config.yaml
num_attention_heads: 4
head_dim: 32
rope_theta: 10000.0
parallel_block: false
init: "normal"
init_std_o: 0.0637
init_std_up: 0.0734
max_grad_norm: 1.0
warmup_steps: 33
schedule: "wsd"
max_seq_len: 512
max_steps: 3681
dataset: "wikipedia_en"
Each number is 128 + 32 x the weight over its row's rms, rounded and kept within 0 to 255. Layers, rows and columns count from 0. The size above them is the row's rms in percent of the matrix's.

# layer 17 MLP gate, 320x128, rms 0.0737, rows 43-60, columns 0-127
size [ 99 100  97  97  97  98  93 105 108 104 102 104  92 108 106  99 103 101]
[[110 153  90  66 105  96 125 181 136 110  87 147 129 132  97  95 137 144 167 115  40 122  28 186  52 134 141 107 184 106 161 118 160 120 116 121 125 115 130 129 138 150 133 122 131 130 165 147 113 136 103 134 132  93 124 130 145 117 182 105 101 116 137 112 109 112 155 137 149 184 130 136 149 134 138  92 213  92 143 155 126  70  63 136 114 155 205 152  85 148 120 167 102 122 131 127 135 141 118  69  99 141 122  78 153 102  84 163 122 159 105 114 114 179  87 114 107 203 152 118 192 118 121 114 177 148  89 141]
 [ 93  69  88  78 143 174  88 171 119 119 120  86  90 122  88  97 103 116  98 142 131 176  58 115 146 118  97  71  89 172 109  94 153  91 109 183 111 164 109 161 114 115 134 134 109 179 134  93 127 148 115 168 168 158 101  95 139 123  99 138  94  96 128 118  93 135 127 115 124 144 141  59 141 122  62 117  88 168 164  94 159 159  94  94 109 101 123  64  83 172 125  77 124 159 121  93  90 144  59 143  82 130 136 131 122  86 157 143 162 117 162  82 150 178 221 144 132 161 144  91 124 111 133 123 115  95 157 141]
 [149 156 200  98 124  65 151 137 148 174 123 127  60 139 111 104  85  95 114 158  94 123 117 154 103  81  96 100 116  84  82  70  51 148 125 126 135 146 161 133 139 148 116 113 132 164 137 124 147 132 127  89 198  94 120 118  99 105 154  97 158 138 127 149 112 102 112 140  92 137 133 135 190 126 143 141  76 104 145 110 132  75  84 175 138 173 139  89 146 133 136 125 168  82 108 118 158 133 144 198  79 161 151 133  89  99 203 163 125 136 120  55 153 116  67 137 134  81 113  71 117 112 142  92 192 168 154 103]
 [141 142 146  73 134 111 179 104 140 164 112 119 131 120 140 143  84 100 137 152 117 110 146 129 153 152 172  59  83  89 121 137 136 113 128 184 143 101 140 124 117 117 169 135 187 163 145  65  80 158 136 128 110 184  99 181  91  94 120 108 143  98 141 165 126 112  81 111 116 227 133 154 111 116 163 225 109 188 142 131 179 158 126  95 148 186  60 138 118  76  94 121 163 130 141 142 119  80 192 110 119 150 111 119  96 143 160 122 127  82 121 129 179 117  94  87 121 175 106 141 146 157 127 138  98 165  77 113]
 [127 125 109 110 131 140 102 176 123 228 130  98  93 122 129 107 208  78 120 125 124 147  98  84 126 136 118 151 122 132 198 126 164  68 110 137 147  97 140 124 146 121 129  86 157 110 143 137 109  82 153 208  94  86  51 117 136 179 142 187 123 110 152 116 110 114 143 141  97  65  99 105  99 112 111 128 184  97  50 119  99 124 168 115 139 162 138 134 137 129 167  62  93 158 153 189 149 133  70 154 112 105 130 110 160 105 110 151  88 125 106 108 117  99 132 151 183 174 182 103 147 176 136 135 104  97 137 141]
 [ 98 128 114 108 107 101 147 109  79 112 115 134 175  94 137  93 138  89 150 143 157 104  82 107 118 105 113 106  70 142 155  42  62 167 154 108 113 121  96 131 119 110  99 123 107 140  80 162 139 155 188 134 143  72 130 160 155 167 119 122  82 145 123 158 173 138  88 136 137 162 117  61  70 104 114 105 120 128 129 137 149 134 123 145 156 155 149  92 149 109  76 171 163 125  84 134 128 178 158 177  59 121 221  96 141 137 133 141 123  84 114 134  86 157 117  52 133 115 104 137 110 130 146 202 131 114 156  51]
 [ 51  94 132 131 127  51 103 116 162 130  56 167 118 165 149  98 154 138 180 165 157 131 158  91 131  98 148  61 155 139  94 110  84  66  98 137 167 165  87 137 129  80 102  80 139  92 133  70  99 105  84 136 118 119 146 144 143  82 135 130 124 143  94 100 137 111 113  77 100 173 141 141 151 129 135 162 131 170 122  79 102 136 120 130 184 161 106 133  90  89 171 168  89 107 112  95 105 110 128 101 116 134 131 175 130 159 146 117 161 114 152 157 107  55  99 133 203 146 105 167  63 129 102 152 124  85  92  89]
 [121 157  74 148 153 148 131 122 132  89 143  81 105  97 140 115 155  58 116 136 167 160 148  61  97 106 102  95 168 133 162 126 109  92  99 158  98 178 153 127 161 127 134 124 145 115 137  94 159 154 114  99  70 115 120 120 123 136 129 136 164 142 102 153  73 123 133 117  97 113 138 156  98 175 102 142  75  88 116 107 138 119  56 117 160 132 114 111 159 181 169  96 151 174 151 176  92 110  84 139 101 129 156 118  92 116  97 124 149 140 107 191 208  67 138  62 160 146  99 160 122 228 167 118 127 192 146 164]
 [141 126 104 189 139 134  45 129 142 221  97 161 179 142 120 100 139 156 126 166 152 134 128 159 138 140 169  80 139 178  91  77 157 121 138 164  95  89 117 133 139 180 159 166 147  76 173  99 140 134 135 122 123  87 151  85 150 132 163 202 112 128 178  97 124  93 126 136 149 115  96 115 121 167 134 125 130 147 160  93 159 137  98 190  71 154 178 115 127 179 189 178 122 150 162  65  99  90  60 137 147 155 120 141 127 151  95 147 179 123 158 140 152 119 130 129 133 114 149 120 148 174 121 109 109  98 173  72]
 [ 95 112 124 147  81 166 162 144 143 131 170  97 122  85 131 145 115 127  94 175 105  77 168 133 156 124 113 140 130  91 146 194 132 129 159 172 174  33 131  86  82  62  95 116 209 166 144 122 104  97  93 116 144 118  70 138 129 192 134 148 159  76 126 154 153  99  98 157 156 107 142 116 103 115  94 111 160 128 136 101 140 177  69 122  82 140  86 172  77 137 128 103 120 144 139 144 132  88 136  99 191 103 118 144 142  86 112 112 120 122  67 115 149 178 103 129 130 147 150 113  83 134  83 155 128 183 187  94]
 [115 155 155 118  84 110 159  97 177 119 115 134 153 196 141 190 153 151 106 187 109 192 103  96 114 144 115 155 135 121  86 131 115  96 159 177 141 137 167 120  73  87 181 124 144 168 101 136 192  94 139 131  88 127 160  93  90 139 136 134 121 110 110 118 149  86 123 106  90 146  78 124 104  71 119 137 139 156  88 191 152 131 135  37 143  27  88 157 145  77  58 112 112 139 139  89 158 125 128 134 123 166 124 124 134 137 147  81 136 137 153 168 110 133 136  92  96  65 129 105 102 186 138 101 142  97 112 109]
 [129 159  92 164 146 132 136 158 121 135 119 194 102 139 157 126 162 102 141 157 135  67 178 133 124  95 147 142 108 122 107 175 110 129 123 115 157 155 110  84 206 118 173 166 194  87 108 138 139  90 159 112 194 181 174 148 115  96  61 114 127 157 154 172 191 161 143 170  38 119  65 134  91 106 166 131  73 117 167 143 191 162 134 114 133 124 116 138 141 127 190 178  92 139 146 174 117 122 102 147 114 115 106 151 111  96 125 117 122 150 101 152 117 145 108 174 146 176 155 103  75  73 129 113 124 130 155 149]
 [ 99 148 132 133  94 122 111  87 123  93 167  87 134 105 123 119 156 175  71 183 149 172 118  88  52 109 123  98 161  99  87 111 162 118 161  72 114  95  69 185 167 160 107 133 195 125 112 176 140 108  84 116 103 145 165 145 142 167 119 141  84 154 129 122 101 107 153 147 125 206 119 126 119 178 142 155 145  68 119 145 156 115  93 178 139 143 115 144  97 165 188  85 159 137  94 118 128 124  89  65  73 176  80 154 136 102 111 139  99 110  74  92 134 136 148 145 162 133 167 176 114 127 132 171 130  88 174 113]
 [138 191  95 134 135  96 125 110 133 121 131 182 136 144 129 146 150 165 135 106 147  49 121 133 118  96 161 127 127 112  72 127 107  93 134 155 116 149 118  78 140 108 151 131 131 116 128 145 233  65 102 127 138 158 136 126  88 107 143 154 122 162 148 184 118  84 181 102 186 140  89 110 160 140 105 140 123 130  96 124 127 172  72 170  62 143 125 157  84 104 165 177 111 127 102  63 152 188 101 115 162 198 189 136 119  77  85 104 115 153 140 139 140 169  89 138 142  94  90  97  64 153  99 112 155 142  82 118]
 [138 151 123  84  71 114 117  75 121  92 127 114 106 156 177  94  93 190  69 134 137 146 135 153 142 174 145 140 125 116 130  60 130 108  73 109 140 145  53 146 117 134 139 167 111 121  85 146  62  64 155  46 182  92 103  86 143  95 105 114 154 161 118  93 120 169 148  74  99 125 108 118  85 117 146  85 150  90 135 118 158 171 120 138  87 120 122 176 112 145 144 147 152  76  65 115 148 183 169 153 134 156 162 110 176 139 148 150 114 174 158 121 143  89  79 185  86 124 120 109 111 129  99 118 167 126 108 161]
 [196 113 120 148  76 132 115 190 163 187  80  92 163 128 108 115 170 119 139 114 134  91 133 163 108 149 102  92 151  65 113 161 185 129 129 166 104  67 160 147 119 147 120 180 196 113 155  67 111 169  56 154 129 121 147 123  91 174 146 139 123 169 181 136 136 133  61 180 117 104 134 146 172 167 124  99 169 101  86 112 100 103 103 141 111 118 166  79  86 152 137 140 139 127 167 132 125 180  80 163 100 127 131 152 173 157  82  78 155 132 159 126 126 143  95 103 136  76 124 170 113  87 107 115 164 133  97 129]
 [135 155 115 149 100 174  83 176 123 173 151  92 183 154 105  81 131 158 184 120 180  94 154 135 140 104 115 158 146 161  99 116 117 118 114 132  94 112 154 103 135 130 104  62  90 142  96 206 166 174  87 159 171 163 136 116 191 100  76 103 158 127  49 103 157 125 145 196 122 173 136 148 134 147 117  69 137 151  85 141 120  76  95 157 115 182 137 166 137 174 142 107 126 129 108 122  76 168 109 124 106 102 150 161 145  95 138 136 156 123 126 156 138 114 142  92 151 143 119 185  93 135 117  70 107 173 169  66]
 [146 155 138 111  85  86  89  89 184 123 152 122 107  99 101 109 151 134 163 159 110 167 126 183  79 176 141 151 142 123 107 148 150 155 136 131 227 130 123 177  99 169  92 103 163 144 176 148 152 145  70 124  59 128 156 143 150 116 139 143  93 131 140 137 139  99 145 125 134 108 190 172 115  81 100 107 153 163 132 122  90 118 104 119 188 129  93 102 187 146 104 164 119 192 138 145  97  72 148 122 166 141  89 161  73  88 145 105 117  85 138 116 145  84 105 152 149 141  98  85 182 130 150  85 136 219 135 107]]
# layer 17 MLP up, 320x128, rms 0.0729, rows 43-60, columns 0-127
size [101  92  98 100  90  95  98 103 103 104 110 109  96 105 106 102 101 104]
[[ 96 121 169 122 106  93 113 111  84 148 120  51  55 125 144 131 117 174  29  80  87  93 146 142 142 135 121 106 150 160 140 146 153 135  85 117 183  46 138  89 130 149 104  93 118 107  92  76  59 125 194 155 154  75 130 160 100  54  78 140 108 134  63 107 138  90 124 170 152 144  66 149 164 142 122 106 108 152 112 100 133  82 116 127 130 183 145 137 136 131 120 138 118 102 201 112  89 141 106 112 132  92 146 141 144 143  81 124 138 158 172 116 142 161 149 139 111 138 123 158 151 152 144 157 145 114 172 146]
 [101 148 147 156  67 100 178 112 121 115 113 117 137 100 106  65 168 115 138 120  65 159 197 130 122 122 148 106 129 115 157 101  74 139 129 102 159  75  94 164 175 132 130  69 124 106 131 156  83 147 178 156 163 166 173  73  99  88 117 123 101  99 103 102 119  96 159 102 137 115 144 159 109 131 104 129 143 109 160 124  82 170 104 141 142 124 133  49 144  82  66 167 139 113 163 129 146 140 206  53 145 122 154 170 130 125 114 119 147 126 143  96 127  54 131 119 126 177 169 129 146 165 175 112 123 103 174  57]
 [135 168 187 163 159 213 125 153 117 180 162 117  97 162 117 115 108 115 157  97 146 149 113 144 192 123 104 129 118 157 145 154  60 103 141 183 134 119 100  93 134 179 115 155 138  34  84  95 118  83 119 129 121 116 126 139 149 104 150 116 153 120 179  62 158 160 134  79 127  79  96  84 127 179  73 110 116 119 136 155 138 122 105 119  88 128 126  94  95 145 198 127 189 111 138 129 120 184 128  90 153 117 155 105 114 103 164 143 107 164 177 127 144 109 171 140  62  93 130 151 167 155 120 105 191  84 121 145]
 [111 142  71 139 145 133 189 102 110  80 161 179 124 168 108  92  99 113 110 127 118 152 155 158 116 158 130 158  87 128  91 108 114 150 119 146 143  77 132 123  61 187 117  59 155 143 139 190 133  95 138 198 158 104 157 112  93 142 139  82 110 191  97 108 128 110 177  81 120 133  67  37 140 130 141 109 129 164 131 125 111 127 160 101 139 103 137 163 150  86 110 121 143 102 167 111 145 122 113 115 155 134 107 155 117 110 162 101  72  37 113 170 133 133 113 146 116  79  95  85  90 105 188 180 118 178 129 150]
 [108 163 136 127  73 156 124 149 148 146 134  93 161 120 163 158  86 149 105  80  97 106 162 138 151 130 121 139 107 115 127 168  92 154  42 172 140 162 140 139 109 122 117 139  80 103 136 122 101 156 131  58 164 141 176 147 136  83  99 139 178 126 110 133 155 178 157 157 143 150 132  90 142 145 126 195  85 141  87 153  34 152 103 132 156  96 135 110 186 127  83 139 123 131  95 145 125  83 134 131 159 135 181  71 191  73 193 160 134 186 113  99 109 178 138 135 142  93 120 181 143 160 112 110 159 177 113 170]
 [112 101  75 124  81 112 120 130 131 126 171 143 125 192 142  98 153 191  98 133 130 131 125 108 149 132  80 180 144 173 101 130 115 134 146 179 199 188 105  76 128 155 112 142 171 101  90  63 144 105 112 137  89 154  98 133 158 189 131 144  60  87 170 164 159 144 106 126 159 128 173 126 126 156  69 144 139 118  96 139 105 109 125  62 155 109  69 110 168 148 120 106  79 155 134 130 171 150 195  94 119 186 151 108  70 133 141 117 142  74 155 138 134 122 143  94 115  93  80 145 169  96 126 170 151  79 130 100]
 [ 60  80 102 190  74 175 158 155  49  75  97 111 150  69 150 130 169 117  84 155 144 147 188 133  90 171  70 116 117 128 126 163 158 111 114 150 133 153  74  96  83  98 181 108 150  68 167 169 143 169 136 103 166 104 149 130  68  98 157 118 126 212 154 143 130 105 105  88  62 154 128  90 131  74 132 134 143 152 108 158 109 152 153 140 113 144 117 143 121 185 147 117 134 136 180 116 137 126 113  85 159 129 147 166 132 119 156 139 147  96 156 137 136 149 103 147  89  79 118 163 104 106 168 133 142 132 156  94]
 [134 150  96 135 205 119 118 111 121  80  54  94 171 158 116 171 116 132  75 115 105  64  83 132  80 130 128 161 102 140  93 110 115 125 122 108 120 127 155 103 130 151  62 125 150 100 123 153  94 107 120 115  92 141 136 141 108 151 154 114 148 104 101  45 109  82 149 134 143 115 147  99 147 135 150  90 151 132 122 152 121 106 159 121 156 154 144 128 134 112 177 189 112 106 127 100  66 100 184 135 137 159 152 106  95 164 128  96 129 199  76  57 110 107 130 134 171 213 170 160 183 136 217 149 120 144 132  92]
 [116 111 124 134 104 111 104 112 140 185 156 132 172 133 130 108  77 137 170  94  92 147 114 168 136 118 110 170  99 105 111  71  68 101 142 144 109 128 133 114 202 151 100 111 154 168 171 127  78 151 129 114 114 136  52 157 158 124 115 206  93  99 163 124 117  88 159  96  92  75 133 112 183 141  61 138 101 111 139  66 127 125  89 126 141 111 144  79 134 127 137 107 149 163 110 143 101 122  75 127 129 125 108 120 111 139 136 120 129 110  98  85 131 183 234 116 161 189 140 125  81 129  54 142  68 123 153 166]
 [ 85 152 131 135 102 184 153 159 138 157 200 140 126 118 109  97 124  99 162 171 119 108 213  87 162  99 119  83  96 148 138 122 125 153 149 164 100 140 103 149 158 149 127 139 119 171 162 145 139 109 134  85 188 116 102 178 161 100 134 104 143 110  70 138 177 153 106 184  88 116 165 135  57 138 165 148  99 103 200 150 147  74 107 130 130 115 147  88 117 122 118  83 112 147 115 144 148 142  84 151 101 103  71 119 193 117 150 122 146 131  98 103  90 170 171 119 114 107  72 214 188 106 119  81 113 150 124  98]
 [169 136  74  65 185 111 140 165 116 101 141 154 113  98 129 140 108 125 118 105 182 117 145 143 124 132 141  83 148 130 106 172 158 106 142 149 107  98  82  60 145 147 108 163 148 113 173  95 144 150  69 146 115  68 162 186 177 128 160  72  93  86 127 192 112 131 140 127 104 139  88  89 130 114 144 166 140  94  75 129 155  94 139 109 120 139  98 159  88 125 180  89 129 123 111 216 131 181 121 104 153 159 159 126 156 128 136  59 108 159  85 149  92 154 126 150  88 111 123  47 120 106 129 123 108 153  91 194]
 [133 170 126 138 109 205 102 164 113 107 147 166  56 170 139 176 166 115 150 122 140  81 112 120 139 105 140 157  52  77 134 198 127 117  98  96 210 119 108 102 208 151 142 122 183 154 109 177 134  64 114 138 138 160 126 126 150 119 106 101 125 141 160 160 157 127 102 133  47 133 102 130 154 156 130 117 108 113 109 145 174 141 140  98 120 115 108 176 117 156 173 173 169 149 165 105 167 126 178  97 143 150 197 125  72 124  66 171 131 130 105 111 112 132 128 117 133  79  84 105 121 130 180 117 145 134 140 150]
 [115 129 113 139 133 127  98  84 179 148 128  56 146 127  76  94  96 119  98 128 122 117  34 121 175 154 143 104 171 110  98  75  44 141 139 148 182 147 159 150 169  39 125 115 177 106 126  55 149 109 109 142 150 104 149 149 133 170 153 161 112  80 120 113 103 180 207 176  82 107 101 130 114 157 129 159 155 119 172 146 120 149 102 128 127 120 125 177 132  90  92 155 109 146 116 110 158 129 171  63 183 151  99 149 126 116 115 108 145 140 124 157 150 125 138  74 119 147 128 182 114 161 124 110 108  90 135 168]
 [123 152 116  94 109 133 162 135  93 139 182  86 137 108 146 196 100 146  97  93 110  62 137  93  80 142 177 151 108 106 112 116  81  74 153 111 111 170 111 149  80 155  76 139 108 114  98  98 119  97 116 192 106 108 137 171 117 125 161 145 158  88 150 154  92 122 152 179  99 112  73 106 160 142 115 172 149 178  91 153 137 119 109 181 145 109 180 144 164 183  93 136  21 182  86 162 114  95 168  65 137 119 124 133 120 166 115 101 158 130 114 178 132 139 138  73 157 158 120 147  98 161 155  94 130 127 135 128]
 [121 108 128 117 152 102 138 153 164  60 150 119 126  91 181 142 101 123 162 136 153 149 117 155 141 141 154 100 202 124 112  75 157 134 147 110 123 133 156 136 173 138 103 152  72 113 124 185  92  76 108 115 161  88 118 108 109 123 180 114 129 175 154  88 160 110 116  61 193  72 130  80  79 135 119 127 193 136  99 141 162 121  71 165 104 117 140 104 130 113 115 128 172 135 106  95 118 144 105 129 159 125 151 110 192 113 169 126 147 196 119 113 119  94 140 159  96 103 139 109 138 125 202  49 144 193 181  72]
 [123 154 144  97 117 134 126 145 120  64 121 137 151 145 147 150 104  69 186 110 151 141 116  91 171  92 123 136 136 147  90  83 130 154 122 139 133  79 174 135  69 135  47 159 130 140 152  71 148 182 116 139 123  99 102 158 158 138 132  77  78 130 129 158 109  88 123 133 161 143 125  89 134  38 170 103 116 211 155 163  61 138  58 141 148 142 117 117 144 105 128 165 180 172 169 112 180 128 152 150 114 123 144 102 109 120 175 148 165 102 189 115 131 138 180 163 169 157  98  87 122 161  96 162 123 159  95 115]
 [173 144 164 151 113  98 107 163 107 109  96 124 107 117 132 118 155 152 167 150 147 112 144 114 113 105 101  93 120  44 115 155  68  97 162 141 117 164  96 203  93 111 146  73 131  80 136  95 155 118 130 142 119  96 183 116 122 110 154 111  62  98 161 133  61 159 125 206 150 117 110  88 176 162 155 117 172 150  79 124 109 120  92 111 142  63 131 135  95 210 130  94 131 101 128 124 136 173 165 156 122 161  59  69 119 181  89 176 166 155  88 154 124  73 135 119 108 127 117 136 128 161 125 113 168 126 137 126]
 [143  65 125 128 114 144 179 151  94 127 130 187 126 184 149 149  94 171 194 170 133 159 118  85 114 125 134 125 164 105 100 106 122 137 116 130 148 149 109 171 147 129 123 137 144  98  79 120 202 140 117 126 118 122 163 173 158 112 184 103 104 170 158 161 100  61 150 125 170 138 159 111 162 102 133 128 177 115 152 115  98 141 137 117  90 114 157 150 118 119 114  99  59  81  97 109 143  65 206 153 144  88  46  98 113 129 127 138 140 128  76  98 124 146  59  92 155 118 147 149 132 186 120 166  80 160 194 150]]
# layer 17 MLP down (transposed), 320x128, rms 0.0734, rows 43-60, columns 0-127
size [101  98 105  97  92  97  98 103 107 101 104 104  93 104 103 103 101 102]
[[152 131  83 137  91 134 122  75 136 143 190  77 170 117  37 153 152  73 154  88 140 144 102 157 157 114 149 179 104 133 197 123 107  61 140 113 173  72 123 170  66 168 139 125 186 116 163 135 184  99  95 183 129 149 106 144 115 191 139 130 152  91 160 132  98 130 201 126  95  98 143  90 108 148  90 134 134 123 114 139 156 102 130 164 142 117  79  99 140 171 153 115 102 138 134  88 142  91 120 115 154 154 151 124 154 129 120 149 133 108 124 183 163 134  93 145 137  80 143 104 179 190 168 100 148 110 175 132]
 [112 105 170 101 135 126 159 127 174 158  51 136 178 224  71 134 161 107 105 120 109 132 125  75 106 120 145 144 108 144 138 126 164 124 160 150 132 120  75 134 118 166 114 118 182 111 133 177  80 134 145 147 144 145  88 170 164  81 119  97  80 150 188 163 139  72 118  78 110 179 135 139  91 140 132 101 144 102 177 182 123 139 137  97  94 111  67  72 187 151 115 100 158 137 106 188 128 130 162 111 111 128 103 163 102  92  93 118 139  90 133 103  86 174 104  88  96  80 103  71 120 138 120 117  89 143 156 162]
 [114 115  75 133 118 118 121 165  91 161 138 135 173 146 162 109 130 147 139 115 122  72  79  64 183 142  88 148 114 210 147 123 180 145 115 112  73 112 168 157 214 179 102 106  92 187 142 198 113 119 123 109 107 130 117 164 133  97 137 169 143 137 127  86 174 126 200 162 120 141 150 105  96 107 162 146 141 155 133 171 117 136 176  79  77  50 102 154 182 150 163 148 118 117 132 129 135 129 153 124 120 100 128 183 120 155 123  95 141 141 124 103 113  96 175  97 114 102  57 113 144 102 100 119 103 103 171 151]
 [105 117 121 142 110 141 121 164 121 140 125 155  82  92 106 113 101 186 128 179 139  72 101  70 117  93 138 113 151 182  83 128 112 118 150 122 115  91  83 115 134 161  74 165 126  90  82  81 139 127 161 134 135 104 171 121 176  97 161 129 147  98 152 138 127 137 134 216 172 100 131  87 106 128 120 128 189 103 129 116  56 111  70 101 137 134 151 202 107 181 117 110 106 139  37 102 129 100 104 130 148 117 164 129 137 143 130 123 103 120 106 130 144 114  96 183 111 123  80 102  77 146 170 126 176  48 155 190]
 [127 114 162 166 166 124  86 137  97  77 145 112 175 104 116 102 132 100 168 141 162 159 115 141 118 116 103 134 122 129  81 163 141  87 160 135  69 134 116 170 128  93 100 156 141 133 121  99 131 170  88 124 143 137  89  99 121 122 175 100  73 140 148 109 112 175  73 111 127 163 153 124  65  92  77 158 178 126 144 106 171 158  38  88 160 132 124 144 119 117 167 131 129  84 127 114  70 126  62  98  97 173 131 186  70  87 127 207 130 118  86 125  86  92 151 126 140 161  87 143 125 150 184  62 163 120 124  88]
 [140 127  76  95 137  83 142 149 127 138 151 123 124 110 106 116 104  91  92  94 157  73 126 151 107 140 197 181 143 172 137 105 109 153 135 133 128 155 150  97 195 109 122  92 246 180 140 127  79 134 138 129 119  77 146 158 137 156 136 102 161 119 126  78 140  96 159 170 206 153  97  78 151 169 108 148  37 124 106 107 129 117 131  89 111 120 173 100  94 157 175 129 118  88  96 168  91 111 133 162 123 144 116  82 131 118  97 111 137 155  61 121 131 138 200 123 181 131 163 156 149  97 111 102 107 140 152 119]
 [136 119 125 166 153 174 103  84 215 125 155  99 148  36 154  70 116  72  91 127 137 119 148  95 112 176 115 110 167 120 208 120 157 190 139 121 142  87  78 106 141  90 113 108 102 169 152  89 138 110 106 102 115 123 139  49  97 104 149 117 131 114  98  82  98 134  76 142 191 128 118 102 110 123 134 120 138 173 142 135 176 114 144  82 104 159  77 148 119  91 136 142  78 134 140 146 144 115 117  90  98  92  79  95 167  60  95  92 121  78 111  94  95 161 135 113 104 138 160 156 138 140  93 119 139 142 175 139]
 [126 115 149  77 116  88  81 136  32  95  79 101 130 104 182 159 151 132 125 133 192 153 132 143 118 169  82 123 177 120 162 103 116  72 126 111 177 105 112  29 118 160 136  86 121 175 167  87 157 101 118 120 113 110 184  98 142 143 140 112 109 102  68 125 154 121 151 110 139 166  89  84 124 103 124 168 126 183 153  86 114  87 175  95 101  96 181 167 147  84  88 140  88 134 151 169 119  77 107 153 191  97 105 106 123  82 133 132 137 146 151 149 132 109 161  75  92 125 155 125 115 113 118 131  97 128 144 152]
 [162 141 126  56 152  98 154 149 147 116 156 138  87 135 193 182 137 164  95 133 144 151 146 100 122 117  62 150 102 150 128 152 124 123  79  90 135 137  91 136 169 114 186 109 128 242  80 161 148 155 159  93  32 162 152 128 106  76 122 110  92  81  90 124 110 130 115  89  91 183 136 102 138  64 137 117 143 116  73 144  92 135 109  84 117  99  93 142 133 118 151 108 109 143 138 149 137 177 157 181 125 116 114 126 130  93 146  81  95 189  90 121 144 114 170 136 132 155 107 146 173  76 122 131 112 137 101 154]
 [102 162 172 127 131  47 101 138 101 103  78 162 115 181 134  77  60 126 161  96  99 138  76 166  74  96 123 156 141  65 103  95 106  63 141 180 130 120 133 148 181 171 106 100  96  58  90 121 129 155 142 123 169  98 127 102 104 121 143 179 107 141 109  99 107 101  60  91  95 109 102 129 168 102 150  96 113 101 159 113 126 133 178 176 100 178 103  86 118 130  97 163 142  81 133 160 169  87 117 104 132 118 127 127 155  76 153 139 134 181 109 155  93 147  90 137 118 114  93 111 109 139 109 143  97 170  77 158]
 [ 83 105  62 121 101 137 105 102 137 138  70 128 127 136 162 131 210 130 142 124 118 104 103 143 106 134 162 129 167  93 148 132 117 175 188 155 155 142 127  86 138 181 106 180 148  79 151  97 184  42  66 179  75  78  87  97 167 180 147  57 109 112 105 147 104 102 149 108  91 107 105 201 135 137 115 125 140 109 104 106 119 140 131 150 106 131 119 153  88 126 146 165 147 136 129  85 130 154 100 135 134 103 139 108 160 142 151 162  97 121 128 152 110  81 134 188 133 163 135  66  91 135 107 184  76 177 133 142]
 [ 75 147 128 142 134 163 111  83 149 122  86 160 171  65 132  83  75 134 145 101 152 108 138 101 125 197 108 127  90 182 171 215 116 151 156 120  79  99 118 139 133 132 165 144 175  77 160 121 141  79  70  88 131 144 104 122  83 150 106 106 132 169 151 131  92 131  71 120  91 165 129 124 167 121 134  32 103 105  54 177  87 123  84 112 128 142 101 142 124 139  95  86 160 114 106 127 130 176 123 156 107 101 143 133  88 178  87 154 132 119 148 120 103 121 184 105 179  67 150 138 119 121 109 107 136 156 111 126]
 [118  57 182 114 117 135  74 180 164 159 181  72 108 105 147  93 162 109 123 118 129 148 103  67 151 158  83 138 115 114 138 122  99 117 206 106 134 140 152  82 110  74 161  92 191  72 117 117 150 153  99 143 111  74 119 145 136 122 164 174  95 113 128 141  98 135 137 161 146 129 124 146 167 115 121 141 182 197 158  90  78 136 156 111 187 182 128 176 133 161 100 167 147 137 119 169  98 121 109 136 170 116 152 146 162 189  92 155 120 179 150  94 184 164 127 161  86 130 135 170 140 135 121 179  92 147 116 140]
 [198  65 162 116 133 113 138 130 154 118 101 107 115 137  98 145 174  92 118  94  52 195 169  77  99 143 108 120 155 173 152  99 152 125  77 144  80 133 141 189 116  87  87 128 159 179  67 106  71 106 108 156  73 147 128 107 126 156  79 109 156 140 182 103  98 191 112 132  96 162 144 112 146 133 131 133 145  85 142 115 133 111 160 123 138  77 114  94 127 100 125  93 145 143 113  89 137 103  78 163 130 110 134 117 144 149 149 171 174  84  79 127  97 138 147  98 126  69  95 184 161  57 104  84 148 143 113 152]
 [131 134 153 104 190 146 130 167 124 171 112 110 182 117 130 123 134 157 135 180 152 149 140  85 136 146 193  94  87 131  96  73 149  56 126  85 129 201 159 105 152 105  98 112  84 151 154 153  78 101 134 116 154 156  66  86 131 113 116 128 100 114 116 123 178  73 115 110 170 118 176  82 131 132 142  97 189 111 162 140 111 133 122  97 107  63  66  71 125 109 129 113 123 204 133 133 120 120 152 123 166 157 103 124  69  99 117 152 195 126 120 119  64 141 157 128 109 121 118 192 103 137 167 148 161 173 162 142]
 [152 111 137  56 105 151  87 105 131 112 117 144 173  89 129 125 112  99 160 143 206 160 164 131 134 157 140 156 115 156 191 114 116 140 185 144 128 108 126 113 175 126 131 166 150 110 124 149 151 179  60 114 121  53 113 120 153 159 149  98 128 104  96 193 143 123 110 125 125 124  64 121 146  95 171  80 101 113 104 114 159 206 148 145  99  38 129 144  79 140 125  83 199 190 138 153 168 136 115 137 123 143 187 131  91 134 172 102 113 113 201 116  97 118 127 120 162 159 179  96 150 134 138 152 102 129 121 143]
 [156 148  92 155 195  77 158 114  81 117 158 145 185 127 176 185 115 137 108 184 125 106 165 131 131 143 176 139 123 116 123 171 108 156  93 144 150 122 128 138  99 167 194 143 103 111 209  70  90 127 148  64 108 136  55 118 168 172 146 174 176 153 134 161 159  98 133  89 119 146 155 131 139  82  91 114 102 104 141  93 120 115 107 131 133 161 110 113 138  96 173 151 169  90 128 168  40 149  73 119 108 145 128 102 185 112 103 153 139 138 177 124 165 106 146 153 104 122 117  74 111  71 137 126 124 145 127 168]
 [169 140 128 128 111 100 103 114  58 105  95 153 149 104 172  74 124 129  87  74  99 137 101 100 182 113 119 118 121 110  66 115 144 184 130 124 151 178 135 117 141 125 144 134 165 160  88 110 187 145 167 100 120  74 158 123  81  80 111 125  91  85 140 141 109 135 171 143 129 130 141 122  84 168 101 118 137 142 154 104 249 137  99 109 144 123 116 107 156  81 117 142 189 114 198  82 164 165 147 162 150 111  76  87 165 127 160 114 139 111  83  89 131 142 126  97 139  76 173 117 110 115 173  96  63 129 146 140]]